Weights of a small transformer language model: vocabulary 818.
Each number is 128 + 32 x the weight over its row's rms, rounded and kept within 0 to 255. Layers, rows and columns count from 0. Numbers have three digits each. The size before them is the row's rms in percent of the matrix's.

# layer 3 MLP gate, 448x160, rms 0.0643, rows 65-201, columns 128-159
026:125130133114169164023132137104168134119109145175155124094131138101125139135102117101121157144174
103:179097119121115146171094094078087159129163122096122105116112170087093082119171111100123090147113
025:117070110177092127156110112113097160123150178155128134144110119161107147099111109140130202162139
115:149138131129150102131102091167119112124182082143130155153103082144128095156121171174122048168142
090:109170149165134080120159095180071105180138139155175133185136098119124138131083085159149159170126
026:118179112103113171170137201073077159110112179116094134121144125183144091158131158098171132114100
179:147178111083140096143072120110131105087139058071107116163134153120152097153101093119086091114159
140:181206137103098109172112097098100091110137117084122087179116118143167117140100135076135137093155
067:096067095134138162098119205058082147084134177108089095091073157129148106102189108120134111131148
195:120141097101114070105096170139145125087159069122124095155120137107134066171143122133087060118124
115:122139096146157103164145113130193107078106062108125107150112168127170098174165083170117133080126
119:115146142121107111124114167125111140150112094123085102102095062090092126082125086075117098103102
129:119174140150054157125136110136074135150145139149093131145122101115124138112096064152117137179103
136:153181097119146168150147176158079102145118088114079116221080131111097164119073094137110139124090
044:135106070110098084162103088148147110106151126105127222126116131131167119137122133160063081121115
056:105107091132149131158123176086078164143124167193134055134096112056134133135078102133149184132101
085:110137118104112063119112165154161124118178096085143144108185115158153095162126145124130097109095
116:173163069110102103182095121128103165099187101085108067127135160129107121120166153103176129127148
103:165107119079129090099115135130214112130064113128129089084213144153093152150144120143124121109146
112:105127112100144134082117088125135124135119108121088168177135133127108181103150115149142144152085
082:127097121188011072146082080109137124111157109143133210173164148133125133139170158151107114127138
066:166187121136176122153071124130138133168090189093138170185137160112095106151127181101136159103156
101:125072089139115124126105176106178120077128129142096090106132103168162176166101127134113105125084
116:142067114047155175067066111140127128093085128088168116130148156136154126113143109141115075112103
047:151155172105130141169131145113120101136155130151175134134147137169074096137098110127152140117123
102:131101179127116159175157131114110107135117123171115077088124108167091126114082054132169146169122
062:164121100031186172101136134134147138126101114079198128103107112131145152122091113123186170112055
146:117148117105094125143145116105099097124155094067110114140081093062070122095076138123106188161159
137:121118178059146143089109165153090130137108101135117159111141093051084161103180099101129077113133
101:147139144098179202172136173111144130127097197084192099165116133099173126149098131134133189122100
112:129185193166159133143112137128166094111135103114145130141122139159105171141108139136158074179153
105:127165092126097140111097146092151078072133098156123112098142156084140123127131091113073122115126
085:080106149147067145085074124075154138077155095234061125106107128137126133144159141116173110174142
125:125170118154104085090121106158113179125165064114123115162091135092124097172084120227080109145116
086:113136123174136112159133077156124138128191163220138114154062153127119104159107121157121161139169
112:138114100120101196176098164136099182087178159119116100159084181176121115089183142125135098126140
118:147169091179096112123151143223127160154154171138160116153059110065159128180117103153156166142129
119:116070155149155105098109112120164133093173118143129122131136210116146127172145127171120051166152
025:154120095134081155113132091135121147161111145141183074135083104136108168160116123147198142112128
127:149118091092168150143118103152162164116092147113123096127103110090149152149159124169085140062085
105:161130124149144115116145109196127228170134159112081089143084163090196128165132154159105146144113
096:151130152133100169099152177169160116098075081147170104121060107112140106154196092140143154150119
121:131166178166120106170126104097077089168178115104105157193147143141093119070084062067123125149151
025:137156082139113105105106126121122121077120184089096119155129182140151082144133160105181101123082
123:129092151119124067114077134099102096131129087201129117135141106070120152090132080116147073108118
114:096133087117115108117129161164167105065129093062122110178137161120168124152176151174087129173106
124:163191104145135109100100143083093169104153107158141134119177141139125113073086090096130127086098
033:163164105137101117094116117127125131137144167112121160165139160164134109169139166143072126155139
157:073174088168065123130156145129121150127169179123099154149082077134163062097081132077091166154112
115:129147109133149190110132119126147115109122042142138139094139118133138139168133063148146084102145
037:142047145115180140100111116117095135105149111128137094123132118114118101111198105105092092121152
057:105072105132153149136155124114126115111113126173118058102120131105116108123154152169177081161134
116:152103129124136113146130110087172066126120174132107158135170185127095118098141140149160151066118
068:130179149092114091157137132148117121201109114070167121124211131122125146122092089106126159120091
053:148150124182112084186092113130086137189212173109027177154120154104124149155107099115123137150159
100:088155078078140135164175113154210090125069100126164222165119112107110187159171113130132169138069
114:077142101128138127116133135093161102082210111110099173134154118080173125128145069118112112125165
098:134175094129110089146089159068083131124164159137083154130151092105110156124149126094089155109122
112:179158092119190139133137135145164118099053110098140119145113153133192065209144161125149180053125
171:135170127079123070126103180074144056109083083130167132094144112092142134088142134108078153100125
038:161087132116097080115106154114122125075080082071096159117124076118103138066171162123148087066125
100:119099095091127119102048097044123108068137123115084169108133149135121146088164143082103183089180
090:123128104104109164158157131114041110171154164148075127106088109126120105111110133096127113142123
070:127124073122119148127114164142107118105116129056091152164173098124139141120162125110125178130109
041:103149144134164134162158147142173170164092130217093095127119100112137086155131172095146102101115
115:109085085098142150053155167122161138116079117128133104125119139100156190126112098084184134096063
036:160193145136100119104144203172125117136146153075154149104120156145140087157127146138099114137157
023:117154127161129129128099179184148074110158157136170112106129167130109147131157101175134103140168
111:069159128134134138099147099083127098175117092163140117159143107138078135229107054104107140130142
109:139112130123131098075153120135133166105088072118189122098123116132138134140113150101150152051094
099:154122137142149136170102147084082105074078104103072118096152135191105088084119159080122172086160
131:168159165094105091160046111060150135082116148119099169153173167126112172059085129088116100103110
114:104098085069145154092125106151148140086096147124093048125076146080193119181119102197140122108091
114:072102140158178124108142088121157107085109128122112155101128111125113121093154123138158100099138
072:144156128099147180158151114132175164137123149165149090121098171098143067187063117120084182138116
116:089108052129108093069091089150126120071161120129153163035083121097132096184139087160078076124160
093:164100086124080152158077146099076116156160173104136117109080102160107177178105133161093115097081
104:140084087136120103117128175141142089150130130164148096082146110114178099157133122162117041141121
028:118151143088142185071143162128105167138147129119191090131153090119100075134136134170177098137149
133:074163078098133126102149145154132161147063137150177096147118104108132130118133110141157149089000
047:129107093117108079130086132120146135058112070086105166123140109129141159120184141157074053108102
100:171132097089133147127100144130164082088105045127150121161212151109112123155171153145150133095134
026:123092134141123154121128139091134107114131119142073131117173176087139135126130132127096118129140
101:178165098125176128161106199103092138134151166084122111107183159139123180137122108085140105111142
102:148134129152139173161127067139113109168178173133085115120101142151075125120094137090086181101168
141:089114143061068156097029144129091117098108109074104121153133124122107104167158126101104106179091
081:102152114073122189082098187074153121052131113135103180102197135147119144160105126119192101086105
059:133205140152177112173135119087160141145122168101154127150140177133125120152077102093155180149110
025:150117162143119195154117049117136174145122121145192183142097173125112165176119093123161212159129
054:119134115155149161156103131120112156112147191128063099106173172131190112142168139100121101132179
117:134093117125149157142171142107179127139082131056148156095121100140151116117111142142093155131119
029:145148140124093141137117131121128178109109143052111112077137126127127076094133139132167152086096
065:110127116165130150135137189083092115128138141132110157126174132166132115104142136115188097149120
065:119095100165133101113094157118093105089128187106125114112126189204148101076127109142132154091155
032:074137171121098070061153083155191162130103104160122070117107104154149163187186122149064105111107
104:160155188174110071156111047103148115167144128099125115120142143162083107139117150124181160113133
070:086207172194117146182121114131096126156177158167088097153155132144145085177075114153106194157134
126:184174105081108194177145091148135052117145135080087153175126120123140101171152145140097090061150
099:131152114157117104136091132128110204063091117130109143083143098098138095144108083122185114110118
100:160181154114116130075053129149096175171143136130103146109106083162145112137141138150120078111147
141:154140108141076068140140111114169099136132100169098102074154153154101110177127136119095158139164
054:134103087075122146098169125085152168126093130108135102072100197069134124182127117118102152122067
040:147118127133117059136074102119143148113089146123117076119085120177114130118173146102042149108185
117:119162176152107092118116136133153102153167147122093144151172136138132089160111097115136124157149
028:133126098147099098083102129172103133103107136149069113101085120139171148143164156126154120103158
093:109098126136176120155114099155087115156150197076147142091139040135209116149105130148147136130075
078:071148152153076105108183050132072083159181128087120129184133131086108151136088043130131147155093
078:128149112088175154130131168114153111181117129077128094113095148113114113122116121082197130116084
120:109143128127093103135127127107103079113130117186134137111121065146096151132138089169089104173154
129:101194129110141095197146123104159067104100105157160161178147161153155130169126141090112173127137
029:172113093106091132105184139131147151095178177086124117140081163101096100126097096145173104112113
087:098152181138085118143105155104123172134153144221156079115100060112100089090109116120130101155112
089:139154145113177100193116130105091078155111120047148174132177162171108152075126102098178158102113
146:102118146115102117080096143112093136080143131145113132105129166135104084157138097065097087127140
113:134140153166056069129116151099166120077207124145041113089130189134135074137119135115122144149146
043:142137123136134164105116078135151145112119134174109111077071078107134118146103118144086156097155
118:126122093106048082140114145088191132080120189146139161087108199079087127116089159114098128118135
110:128070166107127058120140113057148065099094127144099111106151190133106143164101073099156144137132
104:178134157156140132153045086108141131076105109108138110086123190163129122048149144099132123122145
066:117101121156122112158126087108134123189122107164109109140102115154051145130097138104155133144127
108:137122098147132119139061126082157142123133161103118154077138127131110089138140149131177089080155
121:119118097091088130089121142084132166099076091134100065086176117131132135150081136151167116080118
153:136136113146131133134142123103206118070141157125106116158111146168077089128178132121092151107142
106:132093110111114094118129141111087155151122098132137045099114093163111087091152159106170101106109
144:087191089156105112102175119110127147110147179122089178155107111134154099091104116110096162158124
088:169143114051198108107142107155116105096093098147156152128157096086190187114134152102132118124124
085:131122091107055141124143115145126133137116115023110079088106138153110170168128139117123130075147
097:133082107117205164104101129168130156143098173071086106134112147128069101138114162151113154103100
129:148167105166083138187156130150097094198164145113135122174165113162075138157123100151154115158134
085:120077080131132163138135101111134111108088101204176069115112112100130124114093112172121161139097
100:112106139118069140108089150078097036140118089080103155131206175159126099142098136098084183121128
100:122146132149120035085131215104181097106055116151199096081136138148133138125138127123167164121119
094:161110127072189077133136057173136125170108139154163157058111115142164139178111129123089135102116
130:094139102105120111137136144122193037078114092142179167117181109090136145123100034114108124112119
030:122131126147093076181129080158172078148135127125155191152153139082014147132128142092144102096148
034:157095119158103088123091145133119141104151153072131120183172139174116144125114107134097128140130
121:162136097126107106141093164082140140146156189079099160122177153040157162086110117101136119119146
# layer 3 MLP up, 448x160, rms 0.0606, rows 65-201, columns 128-159
028:134117153114120170084134130126097122114143132172097144112162146114135087145154181108195152137125
103:131094119180083113159128130162143187094105100138176082102081138104104094114124162118167121152182
030:099078097121164074113161130140125130160121109159124097185109130123107162137127131111132170108132
118:103176162121101112139109149113161103078133138142101113090119193163096078170166180170164102145156
098:178162108112172124126123170108085215124080134108125157149047091116153111133108146087103156143127
029:112199204130088116176127106131159134112072127094188091141092143128151147109135122106134078151138
143:133165137144124095118077135085179133060193156112077147140116194134134105129192185133116074112160
130:118106165148086094129102131130126130104177131111098183140105171081128147096164101108108069125152
064:123159153168120127162141124097157108077157119158128141170141148155128114133134084157127121131140
192:134148126114110051119097144129168122083176123125101091164122150072107052167150130130081082117141
109:160122081099126161154142147130111110167147131116192102163115149158152107135147135104099162074116
129:063118101094110145116124193133120117186129121132158155153125085067119122122149109082084128137160
139:102095116165127158075122166094132209054156112126124100087108145131149103120144149079084100108152
124:157150109177118149178144149160085118179157124164096106171116076126087131128124157140148157149165
047:132093084135145205119126162136166132088122116109088082091097139123149130144091127104121075127116
057:116124123121163220112114149125149109095132142114153112094095123154125204118142145145196157141133
085:161139081106145080086068105099194129105118138132089101121137131120136078175078175144107126077146
112:126139133105146113156087109133163147084153106100094119176115154136103102144162181151099125143197
099:159073164083127094187162131142127143152146104142181108154165119178074122118109134156047100155188
105:125131178180163150145147100138065137189169124166142140183104189168140132116087108147144105136197
081:143108083108105133102114198101186177070129164115125112081101174113143074121099156089115108120087
069:139117144144123091174078092075128108076190160100145150117141165149078140126133151118112108127179
093:174117140099135155194120060138148111178115171113147115130064113100091137128098119119163137123083
119:080099169106159167066150127146152092130107126119147056113127097116142123169183117126179114076127
045:135158109118138114150133147137117147166121138126174173115124180154148137143126144030176104128119
101:161147139090121089186167065161136117181130114131155114169115058115156129133113128158118180158056
067:178191135137107140087153171129119143090128129062112117135117126157150175169087083114123167098109
142:150117047110139170140142172092123151168116148056103083154137165102123171130059186126165144065119
137:137132104188133108179173086108126106137133138157141087146103172170164114182061135136143169142133
097:118144134101039127091110077118140089137153111142126124052155141138048124126147059138124112195107
110:142097129177075168075150155142069156160145163140089139107130124069188201058095042115144143129138
105:129127117094136138175137095174112134164142138076125189145144114124104130126096161102122154112151
092:164121156124134139115110096128132139117147107104097116086181119176150166120052099052192173129100
116:137147123153136130125102157119157149120145159081176111161085174087156073149084146158101096149143
093:121146149147064108115125133142165201113067088169123111131092173151101166130116082150103134124137
112:177096139082154140147077072141144138131115163097141143148086073119092163115136107157119117092109
119:150191166172083067138116138160136183123159153142062133129110194094127080120115077140139143154146
133:120157096133109160110149120107155109164067149105161140079176176107142149142157094094179194050125
025:125090115183145110109150141136140141157153188169144102150137126166119092172134110095042094160137
127:142142152174122145161122093125063095114164070146070099185129169151097134091140175117096154059177
106:171172110051196121174129142138094112079142139114169145223151102171145154072111128109131110151102
091:098144109139117086138139145126125179103146148118105191141160109188081150133090166138136091135157
126:129086126160057116104151159179158111143083110075202130148133118137158120110124131131157159094090
031:105148121122182112141165139166140125139126147092134133105108127037148173145110138142218132090123
117:083181125137158125136175152118166135099165130098050152098140111186122119139150087094163097156149
121:071089097170095116157154165109126113121145130079143135178153133109084128058160110100076170130186
111:166154104131142140136116133081024142114105162156152119110150169105096111103122185074122171103113
032:130140144086125084058107147136128095109130160173122065051124114178169130155166180155164136124141
139:090153150106157126111118160136095114153125122112128117182167088146164151180169130090067160184137
108:117149124082191138133138110150139077128088103106148164134095161052148072107130141086094145121171
037:118151129121116170201138235161133111164158129105146108139072092094092119090090079092100149124123
061:115170115121135207105143143105130140117104145109154140108089116131141110096121136120117141078128
120:104173171176111122163163186115154170129161109099176136154079192128113136121144088161127099078161
067:149178221140156075173095176109105096105146109123122156140143162114120125080151104158121115159064
056:093183157124104158090135151122122113109096132167110173095139075121101144117129136087071097142168
103:118163134197106095131103096095142133136157152149120153129148209167066111098194084120123110123133
116:164124179133076052167098157150051142155098104115108108134105142153080139160117120100144129166072
099:150166154131117093144116088121101110151169107118078115125182128154128149124169166100105095109205
115:145087133158139117120128082094157170100105141146118130123163152122118160090132068126117153128152
138:132159147086130116114085208100163065081076110134149104101125147116163115109151145074078153116113
039:111168151125137105133118097166116116131125080116131192144147097130146150093099128176084126140169
104:122153137191125177165159144119084120151144163172146141156083135155142137109121036074150080192071
093:182121123109155154141065054087074109094173126133140150132132109143157120111159181122108095104186
067:114123158109183146130167058155029130173129090129184119174093083120150160122090099115117115132091
046:149131141150143103117170130125131149183144173206118054137110141098066149170098142147166173135148
124:112115105109163192067142068103137081090151142126149109126128164139151131200155217150167113133174
033:089061117169112130085129076130144127134169114149090138075145144126103205117111096131188157131144
028:134106146158094144068119021074134183125128139146126124131142126090093124173125134099150176139168
111:122197162143135098153149121139077085217141121137107122163137110122095141182081047097120138155157
107:093161136165092114144151132071166150152146148142109191126127120094037122109133065083125155114146
098:102127164201084129152114140094108130103121116218079110093156169159089089099127155100106059115146
131:163146102142101149111103167126154121116098210134166183077139161136156122149204138082098159126129
123:128199093103122113171135042106048147150068074062177101147172145113153171172112127135057147089136
113:086145120143154104103139127144181095065140097124159178108117079127128119177168125102103126127094
072:092154131129076186175134057081097135129175181120137084135128194157122114136148054114115144126130
110:140182191111109162133141172107108147173104075132155119198179125127092119070112144131162127138049
090:168140099128088087170091192148158153090112159094152127072092165119126140176080171103130106126111
093:133125113076162136098146116133081131145091172113129121121181073137125182130158146159137174104077
030:137084105113116136103159093132122155117157172109126117167128100129110145147119138166129175130134
141:118187146125138142085077101110188111123187101114142162092147074152138105214161142177098077167161
049:125066070111134129117142193093117159099134115104102145056144100085177153090106117137149119087105
106:165110088151138204124135100126150156121113114157137088139144183154126123178147171211148118126139
029:126122097110086078106094085116133058099122074127129146115168139138123151093145147104177083101120
097:158096086144124136172125086114127119102110160104106147138084140069124104105102137105129160074111
103:166111142138130116192116189176150156075110142119176128158095167156090122094136173123057085082162
136:101118162074095143101075153122110129083112126093083116171121149118115093153156144123113103198106
080:133143163196107080171105066084113121133163160160132179179123176088130122107109109137151167156207
069:093155148134136109206136138125094132159141132144122142132135063115124200197095121153087039163124
036:159140152141136138119139096142072124123178132162107111142143151127122136135132143160118104137156
057:153101103135125117159135152126105137139142152137183121148108113110160118150096059137091122153084
118:119089139113168118099142154139150119086061132178153069141124107173092135100167098148162170077127
031:140104126136121117132105105108140097095107111170109104166128140134182159112119142141076103125132
065:160122159114147180085155111189114198140122062077146118126115082087153109192118156125124133107110
063:162147125114130137128118118217166171164128157118173113127147144135164132123170179185087132095128
035:137095183126117069147120071127129033138120144090145109149116139178105139120193143137112131095117
101:160118137194134151152146127142139108114139151163085074096118118155101117137129197167097107117138
073:096083088144085175078080184102141184064136119125082094075132119098191051106135159110141074103120
120:099138147153117090144164132150065106182137096125140166166130076060126107104104082094128123147164
097:112165138150118143142135073151123128123135133192140146197153169141190114141113135136126105163209
089:108080101139133091171141152114155020057137125135080084105186125105095132131131143109142174118108
125:132140152155131066156112152124133127174065109162130100115147121160087104102179198109123147136104
059:151160142165116090100132077159217142148089138124140151130097149177082080137152148137127125121114
043:112186193144081115189145135120087084131180138169152130131165134117121109110113083166111127149107
131:097130078116112136107160140185195091131152165101203128154106108105149115085164135142104100103094
033:118140100159109112168125129136099101144133180133136203126142120100140130096102157107203158136160
107:155075167133150090115133185100151121102130183080132205110141094107190150095145102088129131131106
081:161173121124160087131113047212129113162170126163107133181121079121136109193100183152052179144124
077:190104113099152141102120148122140140183101124063099091098160108099179180140117177114180135108107
124:119114059052097164156131181132092089167111091130171134145174124123168148129062151108130128124073
115:117140172218118140121137128160107116166193121155156164150159162097113175164093064115117140189158
034:112185117101162169132132158141097095114107120090101119124120093122191160139123114098136129116120
089:153128075100165144077119120090144138131078121074124094108102154135142131157156184143125131125126
095:187085087110111085109156191181145161121126094102172086170124127115155152145097093146082156100147
125:142141136104179088143072157127185113064149148125094127122105186115125113153156144115106063108125
122:126080127116141143127143029151090185130110095172145076187075128116162107140048124164136143105116
043:127142148099179196186174102139127163160136155203094076120097151171128135187134115157127172099107
122:142082119143095185116099155124111124103108141156151105097129105200136171169133106174156097119079
113:112053142141171103131151107097126087133120173128139132098134189127151086103086111111161148108142
106:142113136159081123140108156139054104146156125112099171152158098141087133159116140151127136149127
064:121161133180090125210127128134074091076169160167129177150161144092132131124133125154077130147206
129:139135160188140118139106140098112172151165169104144148106116120156111097127146118081155086097172
133:103143136117150118112104137129176153155148142131124153142130125164095096127105069120119149176113
166:123090156168156098102187118172061124151127136130160118092093100077165166145117147161126131182140
116:140095152180070120153143154068125115141166163171124151138119161154065094100136070103183136152137
132:190121136161141132190148133145187198121113138188179118086176178074153149122102111163178071145137
089:089186134140131119108080197126190045145140104139127151114168202164094106169120116117133176101124
078:098138117178107136137142118125058156135139127171130066111162173101131099147108121132126128184162
103:130140092097173153116148102075120148127136132069091164110121104184171191148075100139121115156102
143:163122115148085157154146149133136141139162092106161097149114143129103157175132070139154095176086
094:138101113131137158119072148101134159081143161135035123096153154173175127106127136111135036125176
085:151238123106163140113117139143136189086147128125100200129126135069101131117170133109149062178062
097:135104093075170192088086147140115121088115155113119091113091079121153146133148179153133123109081
091:143095100099178130113135116163145121091117163133169139109114170148168186163130110141106127150133
124:132126114109140120098069150165097095109132163101117155146118148096146089133172206147183103148088
034:135145162105160171153122106115104162142154117146117122093120121136166109103108095161091082144149
034:083104090187082150151162142118091154114132138151130102151122102123109126071150141086095050140112
122:074070122085139142145128079131125121179110100090212148192139097126144142115108098137124189162074
# layer 3 MLP down (transposed), 448x160, rms 0.0589, rows 65-201, columns 128-159
022:148152099120122145151064148150163102135095113131148094145131187148201175179098128144151132157060
099:080101144167096124092184167151170138133041119158123111133131108144115123114067138142157133151131
025:099074094154146152121128063096118082163128170122071089104090161158097126123104153092136183096077
117:101140192119183092126124123135117158130137106120073112147151115071107089138168136118142125174092
096:140137118081152143124122123109132139155136157125095124092200144131095071078178187112110135089122
026:133093078149143123128094145108140127175141107115110130096133124122122179102151126170165139147090
146:133118103094163136099140149089201136034169135095136133135131116081146163187135137143114163113119
133:087072111121164136122153131211140163115125165143117141151093151088142122165170131173124122103120
067:116129114144075176111172106141141135110135088214099069205109119132134089086084107085171109092093
136:141131108118100098104102181124156122054193099133139083133134146078144131168111106137113103135119
113:130130098138158142120099100119063136175134130112181158149139118176099107131183112084144138135151
124:134119120137173153096136087082155117142125127131125097115165145146128076148173145078078060152146
139:101142101127096077116131178103113205102175134137082093088125151161201091107119137117101087170110
128:092117110187133190135126156145155095149110137154150152134169106090105104117143135163176098127131
044:169190092132174139121135173163122045118076163147146089160138135103160184089167099071117084138073
057:142154157111076072074101096136143134199165095132174160111137111111146139157089105113116056223209
084:135102159123197130086158095170100144139181182111129143179091146145091150088161140096086183122129
126:093120163087128118090132115121149104075102129130174150145153118099128095196128117187092132161181
109:075114112152087153139147103119028148118215088123140131158160135150153116103107130137130129152151
114:133103088091112136141138116106194135069128121107106135119101126083126106113162131141093162146166
081:138133183070137159117092150115176144123114164045139116134156173093169106103087115101135145180096
068:134114120146085098175142137088129124131083106155088072122099144121126145195189131152169134117092
103:050155096095141044150124121103216120062141126137167123092149040147126101124121122120189084164145
117:081126164165133131107130182114185138130113153143123126129179114157100154114187084153140097132072
044:127161131186179132153083169180094075114127092142120034116107132098140071080128153196112092151159
101:126120115097121161147081156135142130126110101092132112207126147129145121173126152142094121126079
065:148144138094105104093108106149136197205072138096115106157171151100112128140134141127104159136107
138:124150127135165162117087171154162137133148170131106072126162115149161161168087140161151098078120
112:157109102152150150137162104120116150161097129083162112121115113163161109109099118166129176077094
106:171153157132160116157152121119185121146134167085152078095122139091081086162143126104118169120119
116:141112075110155109086073105080173079090064082128177138188133096134106154151099138141090118108143
104:170142162092167141165117094169130113147120166097138149147101135145081121118105180132113176085150
092:123147097196159122079111130155135108103107148097118115032074146103171163115119102116101149121138
111:142136146107140096128101094122114103070120135158087064134119121136150130109141085114120084141106
093:138118120136112196159127136154144137175190183179101074121154122100219109145155105097127183137111
119:116113105130119073175163118128169186160171211101124082146154196130134169093151144104117133140189
116:114119073142163091146144112128109089117060103142200091137112058140142189126108180114110123072083
121:141131103177091121173133175079151125125130165143173133094126158141156133134117175107154172095131
023:159155068109163115084176116150134085129154148129109092181102175102138137176138149086054169141083
129:163121093078140142153078132137145187170098115088102116153090166138152107130203113088095118103126
113:126190115117118080127112106116083089081181088126122150081129165128167155125083181129160152166164
090:122164148118135109149096137098115114151186179095109139145135107107141106137080137134104123105154
124:090153156099094143101146129103132120167151087104154144182199152152153127180062134200141132168206
026:139084186191149082177086113157140076141045154155090118149157133125109181091132139180156207039114
120:104173121108176155130175162129083133098184102106047101157112080155113112109114081078152119126140
117:116078071129115140146149119096145114099177152068154149169130167119119157130176144181125103099110
128:169144087068126129163086108125029116145109142149131093098112151088127094161174199113153145128097
028:147124098091114134153130103169188141050156171136110058107072154110104146140143101148127146124113
140:185091106176078109128156119095112157122096092092114184113113125138101132080139103188111132099088
119:128147135078142115160112120122142126149076177127138106084129147087120067065118162104120158148152
030:121121133097110137097110088102111095122158177128117109163086153153127160181147089124143103130090
056:121176139151125176156167112160160208169195118148127129169185110167098088079082110128159155096116
130:081167114186102134124148170106146200164135088128189125140083136168132169163154081098114097151149
071:113104113063140145132084173117144141105134119086158109150118089154162098185156080124053118102149
053:101170140116114155165064135106093150072146151101108113091122171151102143212128091162134176227115
108:113145107062168135139163125118175171147132121113124160102123169138138132124157118164133153159222
116:130172114127132096138120143079115132095194085080082114157142118101186164149162065094141125145131
103:119147156099133137207115115153088113149124167176099130157112107155079179116136177137108125104072
117:062085146133092150118153205124109153122182128113126102077108153179130141058159143140101126149122
111:129108150146078090124140167112110126097141086131083113163120140105099126141099058092108121175119
035:126125056079126174176169146098143114151126161117146111129153099162105140079133105105124138153133
107:129148106175143130100112127131083114169179160146143156120121166159106147100169076054114093136114
093:110144105136137086064110131177093146152168110132165175172126150133127153123129146128108078128158
070:164137131194115105139087123136091100155121057129110158113173126127076165055142101076149210160122
041:071082144102128188143110146106122111155148131179098110162097176112104204116120114161135122144109
124:149155138144113190178130111122106125095133119125143115160112115085150089135166161145083066115128
031:108208082103141166152152090084116142175113167127100143114137095123176152117170109136185098170137
023:138158068120147148091101155134104077123118107138168168123116096080167048056187156098096144099109
131:155163161121108101132142128195084077177128192120091156103088122122097123114124092101146096157152
114:120155120129145125160102127098186145084139100096172101114125117109165135105104168107166118089162
099:102129089211153112134171129121164095091151160195141156077183085134119129153099152164152133106203
138:161147090108118087112108154092102119175054105092067120141162145116137155143100123141119132162104
121:105104118054086140088143141120174185116092088102133164177097102102130082160109150137063145157095
114:132068138104110117137089126101087113209090180098087159131155162122131087076124133142122146135124
069:100126100103116063172113216082094106142142078100093170130192124125164107119205082116159106127140
124:082133144108123082063135086143118155091126072133170155097123082073077119159136104136089091166171
092:098117157108125100150136135140141144095042125163158143074155112128126084135103087127184082115194
102:109082190154108143101169173090170115151172143197139111136130095127172129087107137158209119126114
026:113084154110115150137158071125148098113095128168120100113098166141141150156141073113125149121128
162:090186143111097192136116135117210139153159082135152135129173061131121102171151142178093108173129
046:135164147157152137069091150142064056118085150144110090140146151130104166111188124129105171088110
110:104066113182148155133172120124068186139135180128109098122069122129176130091120145161098147180119
024:174145111110116135119128118136137128072093110134106103141127158103169078121164160106085135123122
101:175169069093140098136111136144130115118146106116175138079226160050149077164084150092083118168146
109:085107130159129130145091173167148130128091130126097089110127128155152130124120080157085121086087
113:130121165078133136106113152148135149111123113131103101163120154154114149137136111139126090156099
082:128095061080073167158176121112145182153106131091117101106121114108136072110099124110124111166177
060:144157159205154107146117156094150133191095153158089089058112141127168083129090081178199115166169
026:094171088079136093106107142128159055111094116177094109112163141156188056125129080044135221149166
055:180122118124158108187131184112169141153154086138155120159115131109146118155094107118124090103071
124:134159145170086158124089145127138125144129035114122139104160140104107120181091105106107092121164
024:101135082134176148142104143096135138130150120126131119079104182121093201087128105116145157109116
063:127092135126132093189097177104068110118144081134065158080133124071132139173193135131156143118122
068:106116145125145078155121122145088150132142149064133130121137127144095105094152163075116161135209
032:120127103058197116157140143096150142068187173100164159093141118093143123122178191086135128104170
102:126117085118078180127126196200116137125070097198088091106097064138151089128148122163081086090131
074:081068077136104159153147098079122164145134119121110122119140162139152100126110109155106043142105
127:134137136159138131165121144215092116135094089168131192049130104114098151140147044143151124173148
107:155122090055125114107128078092152132147136137084183137118144137130169107128103119099047198120155
099:129153158096142114062023143122075125124171153121103105063120086161185117171128150103145115110141
138:120165128094092162095083153087198115150120126128103176102111091157110083135161096177117053065076
056:067119157128178134151104079119045117069109121129109114126090135099116143103171140155164185111073
039:102167141206129099137098136129111103107099116148168084100106152122082104085123173099144096163099
125:126112089104134129177162140149142112117167146135195125108082143161174132133165150168108166096090
026:156093156098172124150145111100101128161149107196098147147126174131163157104125154101164150140132
103:119096156143129091169112083149112137146114176143170104118125090155170113089157165129158128099112
083:088186168126145133139132131174137085151100053105168188135164088098071149124159210139140176099200
079:180130167134117125180115098118107101202132105164154158140125115115117116121134183091119159143118
126:110121052150158152136095146152117102108126167164196110118150115144142170182086126169079117127119
121:103117212154101164104173117146126157161121169116152119103130138144117176110150091174110165156172
031:131129150113127140107178146186188072140142143135094114120120125107115142179182124122091143074100
092:124109194150119127166077145128118100162148106151149117143155097108088122170054106161156113159168
093:096066119130117101140126109093122132162064079127167151132214101120121139169153096091144153161128
125:124142173049154086127070142126201104066147138113106150134102152119118174150169101136082060133138
117:155070086157087111139159052135099112154114116183143104197147188094115121165092084170135148122172
042:127087121099132135142130139134087167186084129211146156126164133156108127108175096110113129097145
120:118148159097123076144128141169146145198102150137135147111157095130146086161100105134148110160153
117:146128080175149139111135122146105164154143130079136107116093115135210094122070167185118119088097
108:120184087096171140130125109143100129130059151115099081132132123069160084102144102120118094125175
068:164136115170126138085160140151153061157126126133144148075220118110144157109142074142144143163151
133:118149159096157122113166132157071144163116120156138093196119132155129129156120060114095118180122
135:114155113055141140098151154104141165174153106094125117145167136205128130154062059124161157076155
146:156166096122138127121084136128083144196137099156134170115148135115148139159045105120187102165107
118:109139115180113181119128070140144101143128175078125129124113181183101148177133166113102085181058
131:067154176087182124099102126118109090125140153083113129177111083175085144144165130103112148115125
091:143169117131200138099077125149173086152107073136122126128192189163129147166108163101134154099122
082:142140131138143074128159167116076091124137127104110082075117119114133169167101187108135118140092
104:144158102151198114136127091122099134165177156140147161072167131120160184199094138183156132151166
131:121154151144117118155168149182119074201115136140162117194153114138141147154053131153165148100162
092:113163147162117140124171120127085087157159094113166112127151108161147115169045111154133097128112
089:120180096099127181133106137064128143073152090124087178112152169129146130110115132101089140184155
097:168094158082153144119151127210108089072091132156135179148074088092134134120120138066115141119137
089:074154078124167082133094092112100145177111157157168158092112108099158086125117153158116164121121
132:128099170117124083155083153164140092101119154133115167114137161072114135071182168135151134106068
031:110165150103139138169144152173108113089118156120094139100110149130162186091112128150133143151130
032:171151146156145159080131134119080112111126153136097119154176187114183056138108099080133077138183
123:102094142119091136123149099099104114173154123099148182143178172130065108094143110164157160144193